Part of a small language model's weights: attention and MLP in parallel.
Each number is 500 + 50 x the weight over its row's rms, rounded and kept within 0 to 999. Layers, rows and columns count from 0. Numbers have three digits each. The size before them is the row's rms in percent of the matrix's.

# layer 4 MLP down, 192x1152, rms 0.0737, rows 175-191, columns 0-95
102:510534566463502663461462523592543512619556511612511439466514465564454541522489376528497522525502543474471495500484541566494409515561494516533432572526483471423508532501500559480553470559489549526541485403519464517428480522479469469500477558411539481513464497415538505495527518492430526452
095:495563506547576447433455468489439503465541523451548518522474510581531474459448509526498541489495465516595457491611467501528514535501499467448470479444575529527532470497556532494479612473601531546521535544504504513557523544469489509519537520538508515509659454499460604520490480493564436468
095:463506526510613536497486480570563505569490508387476591406565539473488472598568535422486506526466476485482450439520597481481481470401554525499431485491518476436544528484555548390481459452513475462501525538486603421496502513456463483492398476494570478451468472494475519534451575401539368573
103:383429455547553495533500443568445554556448514413404533520474444535566516558509476566501499575487544511577513513533439508540587519488546573485479383481348527519508541486550418441455545535517467580390520482525495610521515483506388472539483475475426512560480560603541424450436561526512437520
094:466535478656493426506577489526501567375473460441560510538474583412460542404529546513575466472491530486458491477531477532562472514427538452481394466575513512445456552400506552448507450549480486408516520623550542569430470454487531440471502558537546427495496530461466537532519433488510577414
095:563437478444475499547503457568466485454405549463418507480465507456443486518492482469494489507501469467469487509510600547518540560445391491498494468464409486488556660490561460546486462486583517532511544603522505453526532501533483493552522486512466547539559539507501464437479499502485490493
106:492504477475571527510461456454505404561486471507512430499417490529515510457386516566467509444558549519404531546484450577441568504451461491550454557535499446443494573517480451533509531495511430551476480582551552480497489472538470506412407459538426449500450521522542637498483439466542467562
100:458453492521449522578496528391415542485488501492390476441483531441421539501484505517575487584423468474471502529525499612556448496568450607490477461529522435579491420571639511581488498477606489535459542497464458496414573525537474519530552460496470553494518511601597487459430477531580561469
094:509505503400432550540495490491479483569456541476496519468532522421469513368492585505536387527408537457519452454500513536495552447553443460536476491435562501467457482509524515428482478470466419445519592519407547558528442493563475460415524510482499530633460515556493377526512461404382455471
096:564494485597547457556576506541538571525494418522506478483472467526442426497585468549468547453562474411538559518468448502502436516582564526519521428483481499556448449504539496513502361473605455532487529562452592484475598490490515561475438488563520513520531486467540447485514513510497466461
089:442494483510511614495460531610479432439481486527436528495541427534486476439478404499545467453511500413478502461468572554446475474441420544462400481514527496436469489514521509468506438431594433450463433529533512514490557491547532456558470489613450438543553538483547514560490519549452450435
103:456558574418473511464601527507546508517485508456558419509399524521470552522507470534427511421466484495491596487444471472561561442521500444505619472475512473463464424447473548433485597412479500459555517489588516518522503497425585522509503527556601511496489478498507562527547503487482501429
116:499581597543473388518474599386487563559643491479596453515512552402504500516443542551486541465488543529524575498441521489508468465492428485512548484466602455520451432486433625521570429473464505455630507498509523533532541519524532515520521505451575525495470473524436545589580532556548484454
115:439608552544601555532491558410481494494535507448528485502403464515464525497566548513520479452461534481533512460464496559550487495520532522495440571487635498426445572516498604454563434456530498488594468503463477554518457499550468485515564610478504498473453481572555494577561433448483523525
100:479465478397600494390557490464509460489542529581486490431446543544405466577511453416455526476460480556489411505482552529475478536501538501526551428515497572423527511518484501419486480504449542616487449560580566478516540511524487391535470476534485469422594492424458463424461563476448490516
104:480366541568432532501554477523559561521432483567429538591487510540548472511511519516474508495547499476517483492538469469472399500534547521580463437483444494442506536494430425480449532539502506484437569509438599514557469533552523510529521446522450542539476549560434497404481548552563435417
101:459513549494551508406481559504416359498520385479584637536515408494555528526438418530527479490453438461451439494453460495505607429500478536465462550557527509491525457452449561518537511513480491589525507487443518501538476507476445440538545524539557511485572554550469390519511540462602626562